Weights of a small GPT-style language model, trained from scratch on English Wikipedia.
Size: 9 heads of 64, vocabulary 8192, 35.2M parameters.
Architecture: no biases in attention or MLP, normalized queries and keys.
Training: a variant of SOAP for these matrices, 5338 steps.
Each number is 128 + 24 x the weight over its row's rms, rounded and kept within 0 to 255. Layers, rows and columns count from 0. Numbers have three digits each. The size before them is the row's rms in percent of the matrix's.

# layer 9 attention value, 576x384, rms 0.188, rows 452-528, columns 48-95
082:126091123101075148108163079100113116084176120096121158138121102127151110138142147137154136133099152130133178147134133190129115135195159152134113
087:084142086123156135117197137104114100133122135125135132148122145085139108144101124150133087114131135095112117111147159118138090125114140111109209
107:116085168095131133152145110128125096118176123096149146170121062115183161139133106131113090066137084140155159142138164145103163109092111124117128
087:101154127109078144147149170125106125160080168135099117051179072108103094134105125101140156117111140117157144162136133108106097113128116144138119
108:154102151126173173152111154146130141114131112099172129155115135161104121081122072123145113121074105129134145111147128115105119131094108107073156
079:107123110119136109136140157082136136128162152117104115105141129168097123116102127060099121144099164150122149120125098120083108130115114135123076
098:144108141178094112147142087150128147118116103144129123142161118120118136150134188120138135114134119080116105150144097135151129149156144134133137
104:091109114130168100128111106131093095124129103139156153186115145074162149119131136168135084119139109155115120155124195114123118102073108105098141
103:138090133135133093169123138153117091117143135165130119164117134109112126110147146160138126122154134122086105143103157137096166115057106077151123
077:129150120164143142078154118134145131129147119137150114133096176115168146156106135136138131139174088130156150129133182190163134145124151112127168
100:135122109097094109134131126152121114102134125155101103116104127107153122127135171114123113131154151121109135145113168218114104104102130133145128
097:100077121110118130126140113095150107117196165061118136152099081171153139151129137145152106122136136139118167121099116167105132131157162147137102
100:122129115182127144137112097151115166131096135133092131126173108112118151121107161131173161103124142084137107160144104108165123129158158129101136
098:103163083160165136135125134121122154128103160124134122132149139116122134097145117130145175135109168102097122147130106085153127124114126105108152
095:127166117095109137132139163116139113124111115146152120077119183103134123113122122102125122146124124175152140135131144153130088149097134132132142
109:092138145092124088104151090192128121126141092136135142105131110113102127133115102129141120112083123108123108132156123094170131117174100094111175
078:126145119166179119108132124125137118144142153131105099146098128080145147155113128120101106098162083092116129116153184182145147121093133123118149
104:124152102124125138136111095145089112156094098155159125136088196099121120123085140163128085142151118123132166122116169152131109172109128092135125
110:114085162134172128121123156093134121181183152078106138133155050155107136135129067120126135075084111150141124139141093093160165134145145146083098
111:089151130112112163092127111122104153130131109131138137100155156108127161121115096097137089176132111155153161140088138133110111163096134125137125
102:151095128160092126134136100131121110139119102143150105132145147147125092142128183139143146127103119128146160153111133188137113156153154128162113
091:164090189120132128153102131157125147081133106140109117147141093130106129089150127080104124116110132109097125105167099129093151108113105108126106
097:090117127126113140140147152128121110129131164115115120103144047097097121147132118168179149097118150095119117130102139118166114089134141121123169
099:117124135082080110111120131142118140122160144107107138079132108130141126145137092088132121125128108187115170142132106122115128112145120118118120
099:108085151088147109120148127115126088142149109139145184168113098128124144123107112163133106122097154114148069101138121091142146136147151145132114
097:112104138158109119113118112117096128147125105152167114127134142134085137146112147122100111134146120118172134141116133127129165163131108123155076
092:136128113128107160126121134097119128095106105136149138130138125126135180129144136183147141136118126164157113126134186091153108103144163132114157
093:102164091124125125143138162094113155142102164116143149088174126152112119111110126111129147159107153113135103134127101026141097137143113153140122
092:131132131149164127127140123108136134099123107143124148196135147117164120093151155094118116154151159084098097089122080151102121137107132130160139
100:148167136098151111089140140128157160102135119138103127103101128131147135118133080092109118139129136166092125100183133125082135093091127108112145
102:124083146068137109152142120115119110120169112106194167198101122101127102117162131196143097140138145144109108085122139118113150118129101127165137
075:121104155115076115132098113146125121118146118121101149100146079167125145133113126098144140145118126151153165137121095109103117127167144126133083
085:143103175079107177151109117118129131084150123082125147119136099125148170135142125116147123129092124152150132102141106137114113115165154153099104
097:096141072122123135121137103141107139105167128099165155139132146115189162148141091163143123130101134132110108156121124071134103125129137111091153
098:121124127112142111146130119141148125094141138120170156160109145133138143111132123180163085158134130112102079098126110075127115134146152114133181
109:097149078125105122132100081113086135176104152114128159124158150112133123140118140135148118157133149143118179157117096096127124154149139091130084
087:137108124157150099092096104107106155140140117173152128149140160130120140138135173147090149125149126135129106189145157131163159112121094121120109
096:112119104105125137117142130124125102084173113100130145134080129163180146136125111157128094134139130153112149089115151153111107114133140144110126
092:133108147105129111194119136146126143101165137080102110126135084102109109110158129105166135123061156140096128105158084132104106062123104126112112
090:121146133167117108109127120153129147140112145137142090077134135120091144153143111152141152130149117128170108107102105107187124106172126125129166
104:114101104130140104145146116143119077116143125116122144171104129084130118132173128177155124114133157124070105134104129137153136089116109105144143
091:144125154123129131124119120116140109135123118148113169156143137140134142141113150125115110131144128118149085085145099104133125145158154170127119
112:079099149185136113125130157125127120172121146104117099099152106148112145146135148084123132099118104101184125165090113153133129114146114160138086
108:124083137124111110114148087089119113124156163122125124110193128115158149149151171124148153129109121125146122194117120127172128126152191164114092
103:135067150130136098168120112116098121087143127110139111154114121102086114117185160149177135144134149113104110120081101138149147105154114105149118
099:090108121132114109134175117081144093083179117140133104152126108126153136141118164134122102142172128110138126114091127181085108133130146157167132
108:130138147148101122092124077131156151097153120141140109100142112158119161167143125098140166160136170127139119093125073082131138124195167123123135
100:143096140063156128128130124096151094097178108134099159154126105160143152149144103131115124147107152147089092121128126071095148117119159146111118
107:150178125133110174143146114119132150109140153082140116120128123113133113143145106125153153124118144102110141120121087128154110141141165146123141
106:168166071111146162120144136118136163118122115130099148129105161139163106111091130109091138146118159154123148122186165163107118168099129139098127
091:134146083155138145125148094126123154078099133132110119163136143102155151125151167148150139185128150100089108112117137146136089101139151128118180
093:117125130124107138134110137173144083162144132120121105117087095142117131195113092171123113102156108112133138108113129129106151156163121105112126
103:085120158172142101126136174107141105176150150091085099108125111145071109163099114131122130092147124078138115080103109121124167153162098133134109
096:140135149156080110111116120144129113152126133132164073076092126127124145160126139105101130107133083142198153135117149167112126124162120126137085
092:127137131040152145147140172094128091118156124101111162150117135095140132108152086138120119105100164139106108083156112124124121118127119153124118
107:073134097120126122069140103148121117115155125134104132107130097110142144153104107117140102146119121137148139135131158123127108081148130110114164
099:144136096135146157137125107127092174107129120102124143148139166150131108099117131117134130142138153106094148131147096134116137150122108082110133
104:115101162161199105105147160146148128147158130123138112142143142136124135121121111105076137080115082103145103162149119134180147140113100124114146
105:174087152146123124161101147142122161107127142128148068137126131115120088119209175122150143115148117141089141125137135180093156092093129115144135
094:097082133123136108090130121101137106111134128127120150128122083142106113131116166112120113128134152108159148156134151195102149120142101147143097
106:118133146139191120176103121149150156142144103112115110154147110141138144114115169180109085130130129108129117063166096126135208104117110136092108
091:144158113155151117108138161132115118126141111152115140154136132146126095185135129100147121103150115122096132144156119103131113145114172131107114
093:154117105142099149106130144090127075111144089128106103102121124116136097127115115128122132119133127150092160198147161080071164150128144103172102
090:101139154116106201151103150145134145124150114131118139087142139155165145141146144118150143123147101173120138109139142143122134155153091102120114
101:155142142117113153131121119102146188149141145125126152131136136137125162131090109105118135127128147129124115093093071186158126084155131168104127
095:106137154117128114116160128159137107125128122127128126126112100134149124113130147173167157108130122092126136095116133136142109134168107175131121
100:150123153141152112131099151110136146101157066119082126118163099146153136143141137144156126136145131137126157103135090099139136121122125135084093
091:185104127131078162122110175106128175117127143150143159128101131111135163118149142138133151170092122138115081159126119150138152120146083151151093
096:129115149096099160131100136116108123098140155115181130162073143161146139129123178108167129085151129147109137156120089117112167137150107096103132
105:183164099132106159136103123097119116122134130122150130127145109155130117142134135123158130085142133113101139147128106098161150129202149214126139
079:165166128090103127123125136094132170153131135153139144105103106170156159137162130134171120109125153143150087134092123138155071127121121136142133
094:064141145132131104157094119147120087116086107114126116123106165126135118121116169149146099123180132109089153102133124123101114158085155107104115
095:185113138112143121146118118066106156112084121146163142134156153142120103083146122141122119118124158165106142080130114132136149127122126108115148
100:117119113128144116137140121132115116120125158112142153118135104137105104125139103185128134104110140141148124070107148144152099129127115113111162
072:101092168157129141172170107151141106100125121120141147120133147162127157130148140106127134105162134174125135101148099131090148111112163086121072
094:108113105131125126163140111137118085096128114152137116145144117158119151159130115164129130083139112124189104109154154109131134163130177143125111
099:108130097124139150176143086124153131142106135120123142105136131102111126134116133123110135121119129137141128115135137146124151144090161162110136
# layer 9 attention output (transposed), 576x384, rms 0.16, rows 452-528, columns 48-95
078:144124120125125124154159121117111151158137114155128103123099167111137154125064138188141161128135107158110093102115131108103104145146136139144122
075:118101147160094120139128169132156158148115131131175150089135130169092154134128083190107127162134145125113162150106121145144129142092134147146114
100:171129135149114114129104121163122152116123108163113187128164071155121109098115141160118156135120141109197134090109125126088149138180107091130126
084:133117122106164138110166074143154127119086076160173143112150103128095089133131106150089128127172158106110116172112127103123125117131075098100125
100:163099131173133120099128164123145141124157110129102157145122108119112164095135193155108141118116097138127124139089134163130150112149141110149131
076:101136152144162151119163100102167151115117115204101162149125116088105096143111134129107101100186120135095087135110140128131109129119127106108117
092:164075103124087104160115133161075098136123135109118147120125135101160164118106141095172192131092093160120144096132158125121163162130119121110132
092:139135171135088166123128127102147130105150139172155125099136095146073119138129108138115145149144190087166174118103100162116148101085125123145141
095:122147101112085151135111101131133087120130116139122097139136092133106117144124133102136135146146179155130146070126111155127145117095117154097133
076:115110121123077087137091175154125147128116134085150107102146144165111162129133108133143118151094140133156138108140125135138138175125161177163143
092:095129089108107148167119095152121093152077095186136116126140089115131120168096109120147158159141156157147105098159113130124121118122127130119098
085:138139138150112134144088111128113162147145089159076162117163127132118139116053152166100131096150112172161101087103161132106118163139095125112123
093:117082114117098101138115122113112098100123134107134108087144158120122141114141113095128151115125098122117131140135121104114168146118095128120151
092:120120135116109114122145130089178140123151140144143104114082125130084126126145093141122110118159125110082125153129126124165121129112123136135149
089:112125123119155110098143146118133130124063144141154128133121116155114147148111104142126136155147149097114127123131126104161106124154173156156115
097:143141118143128112112123104146138133142153170060167126126148145170137118120135097167152102116158113061125131114112113124126105145146110103163124
072:128098116147055130168086173165126133118103105099122115108143107141131129122170105121151136151088120141164145118156100137107151161120134148143151
095:120120100135101129116109164158131130080072138118157171145124134120130161132128104140104161146126156101136162133131128126162130116108183163165152
100:160154174163125147113140110142156180154152122099105156117182146130132131055121135129144133111131077130144104126111137127116125159159090085140147
104:090103129132137104118137156081136123097113152130144125124107170126112110133153136177101108109142168062117132140092128143130128106123129164147178
095:161111099132107120147134115154095120158122098163140142127135135074135182131079116134144183152146114154105139093154162142158135150122154131136134
088:147124112138137122130152112136123098127136111148084145157128105095146121123145169117155132107123134158121109114124123148115140112127073089102131
092:128139136122101116127098081142146124168140097124168106099162132143111127117111093158114128152146127130148158131119105120104110142131110102126149
087:125148121102160115101139056130145130119101104135134148143191101152117098117115124172127109116170150095149108126100144111116095121132109079126118
095:162159141157148190143132125133125172143164188096124122103117179127148106115127147123123151118106091129151145152118107147109161115134112157116115
093:140121135130128154123153146126120154092132154139148163140119148113132114106134122109126151090120140117131144121115134150141167116132105162130151
087:142126166134135105112106134156115114140120129091145118124174129154132136110159110113133133160077137147175160124110083108090151102119132117145124
089:102132143135170137103186137093158153118123160151155144121088144145085093142158137130095119102132149112058131202111136119127140102110109122099122
092:102113105122105117155124175097100115141150172132090084135044146103155129152146156132140139131090121159103122118144134143129126118108124172097127
096:100157147104166125119141136130153117141132109120099097146142103140146084142190123137144047149132146137154093125134094133123087108121103110126097
096:137166135164138161126099157135100136145157162125128122138102130151167132140109174179123148125101138151143171115078109160102134083108131138099122
071:142150129114165135100153053145135120108136096163109151141187140080119094104102126128116139091174139114144109139108153125120131118141079087116142
080:165111141165158121136109122136090118119110113122118158125145158109171126114099172160113154128091087145148120139105143095084138105163136090134120
090:166128165137127126138165138081129180140135180139157136113102130162080095105135146161107140118126135122098113149091132129104131101128133140167130
091:130150154150114112111107167108123140153185161079141129131117152157108142157123147167096108116122144116123168140090121165113141106111136151122127
095:125117132107132134116161120091156144047127146156145161123106159117106124120092095164105138074172154088082139145104161092184145119104151141139162
085:125122140106082182125152135128135145106115147124162080104125125129131120097163127104170136110096165106135145126147123132134138123099120132132145
088:104157135135155101147134142131118147167121124145098149149134110125126119126124146141102115136118124183160099129130103131080121113138147121135097
089:135141120163151117144140109099127103165114138180113168133125114115135138152090160148143126141152105155088108112113120102121125123144118063107118
085:120137129113128092111064127159113102140132129060175097112143144179145142119139101110131120146104099103142166146143138111119135141123136138153159
095:118157124137087109167141118097133103184184148156161091130091119147110156133087099135148165153151133136116143080144101141153114138125146139120132
088:133117137153132134148099160147077120105122147072116128121139164113169142128141174085129142122069091151142136147113132105096147106117122130101121
103:137101117143139135152130073116130113144174104184120144113102132106119119130124135098121140113143087109116132134170159132145153162171106124119163
101:147110161132101140144182092095136151129108136167164131074156163108101124145082096135143189119156139110102100142154155113123154138151122134127136
097:117154108155084109148099108124096089181177133169145102122082127125134182151072135136148174143129115150129149096137138156128121107129131149114171
095:089118132125096101144084119132087127142123115167097142123130121121111140170098129125113135117150144145147122083100150141099128151134101154101136
097:110154159100118088077118110135117127124144139093131120122166176141152105105118109115144114105128118121156121137107157119117105126103100108122128
095:125158163140153137103144122119126138131159143121080099117141129106142077129149172110150091105145132138156116127112103154084107093110097107095100
100:138107127137087070148127156127126129154084131130126158130141128123115175133055120138136169147111093139095141126099167086141108162168158101136146
101:116126127092156151123166168134143156115092123155106109134096107120117109113149115135128111129128136138105066141141108113158096129115166150149077
085:118091129123073093179078147128119101147155118127136095102085143129124151158130115135150128140102144158115140107143111122139142140093129143130133
087:142148125152147119118096106163092144103161133064082166128198126125137097115130131092113122080149077145145122127085146110110162136141126135142127
094:108132158149112103126114151122115138144162117078122122111113155147141127111150141108111088088112075150104112149121141123106140156121124128091159
089:147150120112143122128112099196114137109100116122146193154171106126135121122116102111125158133124105103172129144151160117124131137186132121157153
086:136135148190145124140158160102129130149107158141129143140105123138150126143101155136137133142091096137106114143114100095125107093163149115113105
101:110133125116119123123119063153146144121131102126169096109178145173094091119136094171115082123177161092161122125101118135100109151106102123154131
095:114099103115127094130169177088140150091126144138100137131072129140117150114142145161129122085125127154082089127111153128167147122111107143143124
093:160101138189097147142129163123149157165153145115123127108135124140111137077148139106144145115112076121105124137146142169133143173165129136156128
097:122131126100099121141110121134102054153134095146107102145118072109160174165139150139162132168113163188120139070157115146118123124087137105121126
088:106132120126122167146165108113132123128159100198105087124086128103129119122137127137114122094154129110139100110141090138120125136148110140103133
114:140101107117128110130112163133123180130147123100152113132125128103132158116100125128140121137126115125115120121113139106151142116146146103050115
097:144150131115145081088128117125142121125107118158162144113124120081110119167179138152101148098128142100134086108107144145146146066089105080119129
101:107158151118167124127127118080124118137116131152099144104112073148177146126180136131153127121110142098124108135101175139102136152139125118127147
095:158146097100130153141125169105102138127105129085082131139142134148078150079114127067118130135102120101096130126127103139084145167134189136055178
103:118137142129136091128081162130133128127130111109137102134147121161144121127085136141134142126089124136133130111112121106153142112149143129118087
099:128134114128111125129163120133144129103156141113150130130138113109111174160151149129104117142126132106140128145172095123100110115098130116104145
098:137141101099153094106095168090120113116128106137118134122135092124158117125137153129139082197069105108142106108057164161121127089113184111097105
093:153146148159171138134077113133135117132153094105127129114118108159133160114107124133149109121095147119114149144133130104111137146141154124153102
103:185099131109136141123149132111097148089070153092181146136122112131143127121089141118165120084136141122151136137109172121123104222184133124096125
102:121137149144106118122153153104166140143087102134124163105163108122169094141120109111091097108129118121089107157150146157131140086064119129111111
086:134139138151109139126091111123142143147142077139098165115125116199105169101101120163103119119146134161139149163150112131132120131124118137141171
096:122143116124166140102154127118139120139103198114154137164119095102136133122176131139107177097142109098173100111086139175143128182144105133113166
098:115121106149098154113102144143142097145125127156173113121112122146120116123132093126121125104099151126150141142092136167130141109136154119180138
108:113125118099099098142129162138152155115158099152115104145123124152100160156133125144103142127097179137103154138130082107133098129114113158114169
084:179098130119106170125133143125098135108065151083094129118118140155082138132126147097164192155119098100132139082109141151122104143159134073097140
102:165144136150089152134122115119116156137114097115073151100140124146082146130133122125127140160143093128094136077119147161118101082073131117146185
102:125135131185135152155146167142145126173106153160100132118137125090127124134119101097108114122120142127117137114162090171099184122118114134120149
# layer 9 attention query, 576x384, rms 0.14, rows 512-575, columns 48-95
151:110081139130159158154115126150168134118102123125133120142124113152169119074147128124092147116101129116142139126133136121086110117113104129121134
125:092139131122181084112088133116119106112120136171151135121124146056120134128073175120170147162141120156131109149121122145091150114131111126118145
115:142161123116169069136097142109124129104142141143130129110127144070141102127102147133159121131168119156121093149118123137116159119140100132139154
102:148168137162127109129144116091059121128153163086110150133166104111072124172120162120155115158169141168105114118124126135157138184147102127143118
101:136153129139154085134105122095127118139160125137109130129166152085125110119129173151163134139149134159136123169142106173137167092138092111114171
095:157160115170126116141145099117089108157119120150137136117113109156112170201136103134112137139127167155150149134119139139100112133127159122145122
106:103139154160175121134137088132107136130138094123125158149149110168106145194141132135079114122120125122133142111154144089137099134152102147125120
111:134095121110099151127126110139155152102109139149170130110110133150146152135082057137111126131120121139139142118145107089111109129148155153154113
107:142149092087116114121104182094118112109140113128109129130115142060122097099130141119158115139080113144098113149084102194154182123123116138115124
094:107150150144185107147148099077142093148159100173101137152151151140154152104139186162111153088144136149151110172133092126117163111122135140132158
092:105163132151147114156146087135127140116150113131107099140169152161113121140174160146099117113097127129175122154151100128092112130119144139125151
121:157132114142054110114106106151111104074102168105172120116105110159113128102101082129155145149161123133135119111130122112140104177166148094144098
110:143123124145115113144201124170086130096121154100102083132124125144070132174146177110154151113138130087151128104136163141138082150172163084100132
108:147110110112086109079101137129131121099127102102109142129095114129105121137139086115157134152164125137133158103100171136158105174172133103095110
100:148161097138095133120116096160147121059149155099142128126102145127113079125132089131160124124180118144116154136126102121135108181156075119112122
097:125077143141113122133101144114162116135121101129154162125156117100163148087073080170128110150139102152103144153146119126147162107125113134168130
093:089142163116177110163112100080145140144131082148132154153115124162155140112151136132095130125087121120148104162115136117127146093092140156102133
086:143122089108156113160162143166150162106151111136143130112128137079121123137119109167128050110095104112147135143142092111131104148114107144158128
098:151160136133116157147134115155108141132125207093109129143094134150135110163188152066155130159129132099130124127164151116137115098129098085100138
094:172143113110095086130092151119107113112095132090117106104117130114119080158139082106177096163161133142107129126099113149161131135136130115113100
115:121115145133151128096116122135100117156121188125124125113110133158137130106179147089140145139115114137107079110143200125151119100124129091110125
094:089098150145165156159185117148163182151142120176157151148156113110157170128084140139091119116123117121119136133147110103114146134090121158137149
090:109114121122087146133083107165120126111123137101121106171119135161137107132140096121144123163150085144141124153195132108145149114155105091110121
099:136113145113189108143159163181109131131114126131090122144191156114109111177115121142105157156143105137125146121131119124120093121137156123148137
082:115092145136130128119132122108125140139162142158149166104120131092138155130102167138083107111054122061104115165087143135129155123085151165145141
073:083168131097197153155151112114088143139128109156147088154140138122127108122126159112101106129078090132141079163142112085129110122142149127125118
102:128124054142136130113155153116140150127129146134076120121125124124123121129140165117107083139130132083170128147137129129155093125192137111128152
104:160119124157120170115133132086137126139136147109138117097137106103148167153124143108124144106137168151117132074128119110129138122092113130157112
077:186098093104127096111106142119144056089147099124103161103133138118142106141115121125137123140143132138126133165054117112108132133119121171125128
094:082163153140212129142129089106108137153160107142138138166152151152117147140167178103097115120080115112126118140104162117109149101116149113161142
109:110153150135186104139166108097145129163144107141137126145129143157148179101126166152094132135091138120086112139142146101093155108137113124094119
096:120165108126167114165140092131167154092158043124097122092163144143129125129140143134075089125105100113129114157110077107119139118170115146104116
110:169169089124157151126122148145134151112116139147129095161142144136138124138108124125142147136143159148130129107091111125124109170120190093114110
102:126097100127160140097132083138128131105130113084127165130121091129114109099184125110116117121154149166104135160151142125104110118133105129083121
121:110124154136108120085153153139123136153150109154136120126138145136079135119119126159089130106120164116122154114136137123094092101095103142101168
088:082128153085105137161172131093137102129136100140086164112118117183140162142132150139079114094113154108150093151120151090095134136103082165121147
100:096129103111112165146158140175141122141129147153156135103146136112158062146101064133115128128113120143113111109153098122116120147111114109093113
085:156122128165102131115127167151085081166080151121164092163099100110110110130118084116160165135123161167145143148144182157151089152159191103145165
092:174117108129101162126159157188140103116137141147152113170084100118107066166146073119145157122169157151155133144158142120116055145154109143102166
108:176120137153136090132161117108065139156121116164123121155134122103129146139150126128142130135118159077110143150104169107147064091168086094103154
107:128143114149134128143167114112127148129113152092114092170150120116147109143153121100142135143148169122133129135129153165132122159116149129129099
092:110136098130138144108113103128144124152137148137137147135128107153112114129098136117113106099184155127148126119155100116088102127096090128115164
093:125044159140110130130114134108105119137127118147135117127100139158140182099122141133096145094089118090126118120173193117170158114133125061167166
093:129165138096188111116131113105101157137121146135083118129140178151133138129167155095144113120115110139083097152076093091133131124102145121094119
093:122122116150115141130137131123111156116145170153146143101130163095122146101064151159086131123067124114085113104135121088108201126122130141138129
103:119105099084168138057107148157105165087171144120113144113125143110107092127100080119113099128134121125115140135111121112133120150142150136103107
094:193107131104093147105086099111117106145122151116125134143094093124094136110102105093166149133158154131111128142106148170143130130139152141124149
100:142159115140130098123139113097141123106146141129115124121132122152121154122105125152101061158137143060088142150075124110112129166139137152116111
107:091144086130145111119088151120155138132172099118159134095135133139128145126088129140088096127098117162119137150110062124116148125126138164107154
100:160117122108106096150121126170129077070127147109119141170129127078105116147112119144129149141142108135152128148150114141102124152165107128152096
092:125159126120142125119106104139097117159133119163115122098151151161162132130144137147100135154114124091142103100133152116109159111113155095119087
098:126161129130073130126118164153172113128158162139173114110112129115134061140117146153149103170100123135123118141128147134142108142136092104117111
106:112123148167120142133131124126091121114153114135132108150134134129153123113123122142086145124115154111144109125164114121134130103124123133146132
101:147113182151106132119111104113130138147115155146138137103148145142152128093128185135120161131132146162128110101128084125107132117087091122154128
100:095148120153175111112107118098135100124137100176101122121121150147180133157136129161090143097119129131151126145133158107140144096128134135149154
103:081146165148161096116121076107144120128096135127128109120109127172125131140149128179120084132149117141155152139104145120119113108145129130156154
104:169147117106126173155104127119155141111105155113151130146147124100130118111138095109185146155133116146133145165114109127137136176118145125137116
095:142146110152140141144126112145085113181118126171155100127098142100139114184121093143162157133163126141124142114106169124134151163146142157123134
095:178141110157112121145091107126111089156121110112148120090162092121148098127103131107120112148097140146111119125135059139105156122126114129165093
105:137117148117128130111169123138082132134085120157130121132147158101062115151111163142084123118119088117114135101109122133129118102094146139129152
106:070121150134116114132126151113187147129141109160163142112101153140105142129132148136105113124118132138114136120112095130128152110079103189108176
101:125140130122086179118155139125111095175110144143148131154134141162159166094125133163129170092120150151124106113113162099122116120109094126129140
111:151120140160122136151104167118161163164158124127145128139143144129130152133090134139126158166110132138162117101127105116137134109175139125145154
107:121120119073153124168091155115161124117141100157151143092103121174154103122124125122115106142115091148108089157148091102143104103158093128118121
# layer 9 attention key, 576x384, rms 0.142, rows 512-575, columns 48-95
121:126162117122099115107138117102110144134151119148111138128136121183129147125131170165054101087098138103121166145092147137111121111121142137138125
085:089111125114143173147155134150150169126116109141125128162123119162136141071148118144080115086094172048150169159135160104087132145104131130140128
092:117092138099155146137111173146139155125113085113149133120084120137098091136145135088143135147147132123155131120170098100118156140103182134075138
101:156132138105120126135124137173134094123115173112175136098135152086149135162131113068162160122106102152151117093102155106177143149121121164135145
092:106113149126148182132113153149133142106095143118136111151099141127108101135145148103151135134164117136157132128179122117108135156118152152103145
093:118125144128108098136103098134143120141129132119110120120137135054079092169110139121165140131139082146116140128116093158162144132167095148138158
108:134144120161090084115131103155105087130155139118168137117125127165133154137117138153137119136083130086116106116087141142122150111162098111133099
106:121137135169145116097105129122137142147123133099131143130148111147121111117142095169140115133159145129111134133155092122122110129105125123094119
107:106097133094116171158170201131153192151110117139128098129144103116129102075156147160072101137125159147156133119165112131139123124114087086090169
101:120144113134101089194063136120127104135160089122148129126110151096131108174134161129145147161126116111111123176114112126147154117140128126148124
116:140134104164121097147075101155111100144149139134151138127133154114136157164100159133160132129112115128124123139127121130148155116137107153168114
099:117161130222128107131100053143150052085114125101112152129127136123142104135146113127169159111162114109126145095135144115144147132134142135137101
091:152163113180158102115115095159123103116141123116100131079134160140143135150117114135122116130138123107130155147067165112145077098109099118131122
117:127150158112139131064148112134124118104088126128094126147145110170093115085112083132102128118170135121148134111125137125123095139147158105120103
103:141135118143157145069145128178162123115104133133119156147104122154189124132192114100113141135143139099134133107154118113119106135131120102127121
084:112110155110121123126160173102158144116137166125140153163124120109108088096123103146116157130140152150116128117125087140128126148125157134112143
103:106118117151096125174090087091116092143136098154149124095131118120150153185104143149136152142130101144121124124086144129136185121132142138139088
090:144104104152132102160147163119172126138134134124098154113149140139105120155097115158127133149102099144114141125081093111138141122129148129132102
098:104139128147118155066113091139145129141098108124119118133086122156146100157188121134106095145139144128168115100180167107093086142146094096081113
097:089120148129111144139180139105167119125099121151131119177108077127124117093128138138121100142123167107170137098172155132148109117152132089099136
104:106138156129132150112100100150116100092156118105144104103121149145129128120135148135117159118140174105161053142151166122128132120123118155098136
088:147150115132146110142114107136133122126128129123107153089141179157141162146117120154123148109100109166110158151099130125116116134124173190139111
096:134131096135139148088102110123146123134103162093134124129114105107105092109170077133127123109135159129142131096174135125103116157126128092100120
090:157089155102139165118170165135121164124128193137147131150151104112119136080149136119134102117109151112113174147139079141143074110117088085102188
100:125156158129154138156107122129132103094173140158155104113157128142152159122128118148096143143140168158132118158105106142188108104132126118108117
085:163119072154123099150094099148132137141113088110117131106116159107131157183079145130174142131080094122130122113108132110107194152136121149152106
113:125139121159103126151132143140138119118102141107145149137112158109106117091104104159136108112123136119115137159103117115117137138145129118104135
118:128157119173096133134190160112099122126123193176100180130133145085135101121095122147148141119122109164124112116144144146099142147105121112128127
091:112121172104120180137162197096133182126146165156146150113151091158146112108149142108078155112128144129108141132109091123175116100153108125091135
111:132166132132102127149116116157105145155161176142165106139122123125173112168107148130139130162150136143125116165143124176183111140083110131117133
095:136090102096139151125094114122106097130139116111130133131099129114113153154131117133169110137142095152165127132130147122120141155087141139125140
113:161132097178109129110102054108146107127086091115118173070100135122124145155130140148134165149104086121160146125119117106108124164146136122150129
115:144142119120083137144151150144102111143147132126131129122115092105126117137115153109133150112121075135145148112141117126108117124144088170124167
112:123138161133092133091141119114120115082133133134099158144106144181111049139121082134177148126120138151130097169088128112135111176121105143134169
105:125088145142154071116150123119118117138135129163120120164116148148119162143096113138128124113156113109164125131132137154136111105096131160151119
104:129113133144138130123099070147118126122095120108130132158111160125127171144137115147105139142150070099129096099124136148143124106138114125108149
113:100125130132119119123125141094156128120130150148146113127088133146163164137208147139135181103116144128144133139168157123115130089127082134116161
097:125125132057148132132136149114123183117141122100110089148134120110101101124118156094130120124165167115111145116092142133125128128113110111097130
110:122084136087136116096124164145135152150094163077140134156119148117137114112136114106174089129120157097104185163145117131109119149105137075107143
110:145141157157126128131130071122114102119084101113106122137116107159141141127144144129106127147114167109143112101157153136148112174130158154090139
095:119144144118125165135145177133114130125130133174124166143118140096145131118095146073178146096131116183162124144121153112145116147133135118159123
111:115118135153061117132160172116098106129141146150140114122110135139147128118118113154163098132125114130112137124141157129131119126161120133152133
087:150139115121152117100111151116117125136138146089087138101123164103132089107130080153114152140135122131095098149103128157124150078079138128100120
097:144079136120164131166134105178146163152098137158135112124127110142149142184122167116131111148106112118156139130158118109151141138127061129126140
109:174162134163145130085102150134126116105158097130133120101147125165149143134128113104111137117097090137127140118088100104145141117148126120144133
108:123078124154108156110125145132131133121104151128144103119142111157107111114124146125131116115114109116137107126175059122110106110118095126111162
105:064147109102115128138141115122168159108119081086133097141132111160118128139160145126133122142162137133108146131103114111143122106131109149108146
107:137179121135115137127128114158125126134108102097148150136088119137124109127122149105145123131131123107102107119143104114128119137172139147155118
093:181122114131095156147125136113116118128133102169098133096134114104118129130135135140123179116131106121118159135170134135127151117116137161099146
113:095122100098127117101095147127140126141156085111155117118136129123100204116140069123130120132151176140111121121085076129109072099135102121114125
111:144101107123085130167109079087096122124130106095120120111117098111141127169123135149123109120076127101095155149158115129071170149173138162178138
105:099157135111212089085081166147168113111115124111183114149112120114136144081135095130112137138149146129150108092157134109119099125145124137101126
112:149134099190097112122111114131135116137153140139127159092136134139159135183106103112119114101098148121150189175085128130101130139129143122148099
111:138160141135170128166112104159125134111107138161103147151166168084172149147112154137121119121118093176105101109093149144136149118103133191157112
104:176122104142112153178098126064084146152184112152140129096149083108134142123108122118111153099095138154112109124174129120102165127157151130124096
114:109146096127106095159072107124106133152149109096154091116154119099114149098114157124129110116104122095116098124168145117128141118164127123118124
097:122138130136167152140138142155144108125112124133125122170112080118149096159144128099166171114157124171117118119170080131147147183106052125135112
111:088093083066132162159152129061126139150181131126113108138141091114116116108155128111142123126085110140127107126150071136124147139141129125099175
104:104156157148102058125159120151140160162083138138114146104144131116134132152137106138140135137134117119146138112136178159175115102097160112117161
109:105167128170121088087136107118149124116116141113101131112114146127126168111152169163154114136100135105135140115138118102158176081111104123125113
102:127096133078157128143130122130118116104156163132115162147131150128130115132131106168133134133138084151120146109104117124142110188125141104120123
111:162115118146141119154157093153128127118122103095085130143115142123138123149165158118111142119162102131114161115135138161132186165114158164129119
118:100119124175131164119124089113146132167071154129166125078084114088157095113147110121099142082083130137143167125138107131134101143100103113107158
100:119105138140111103165125125141161120167089134111143128087130149164098139102155102191143144136104111117102134129161150165128139148117175119086135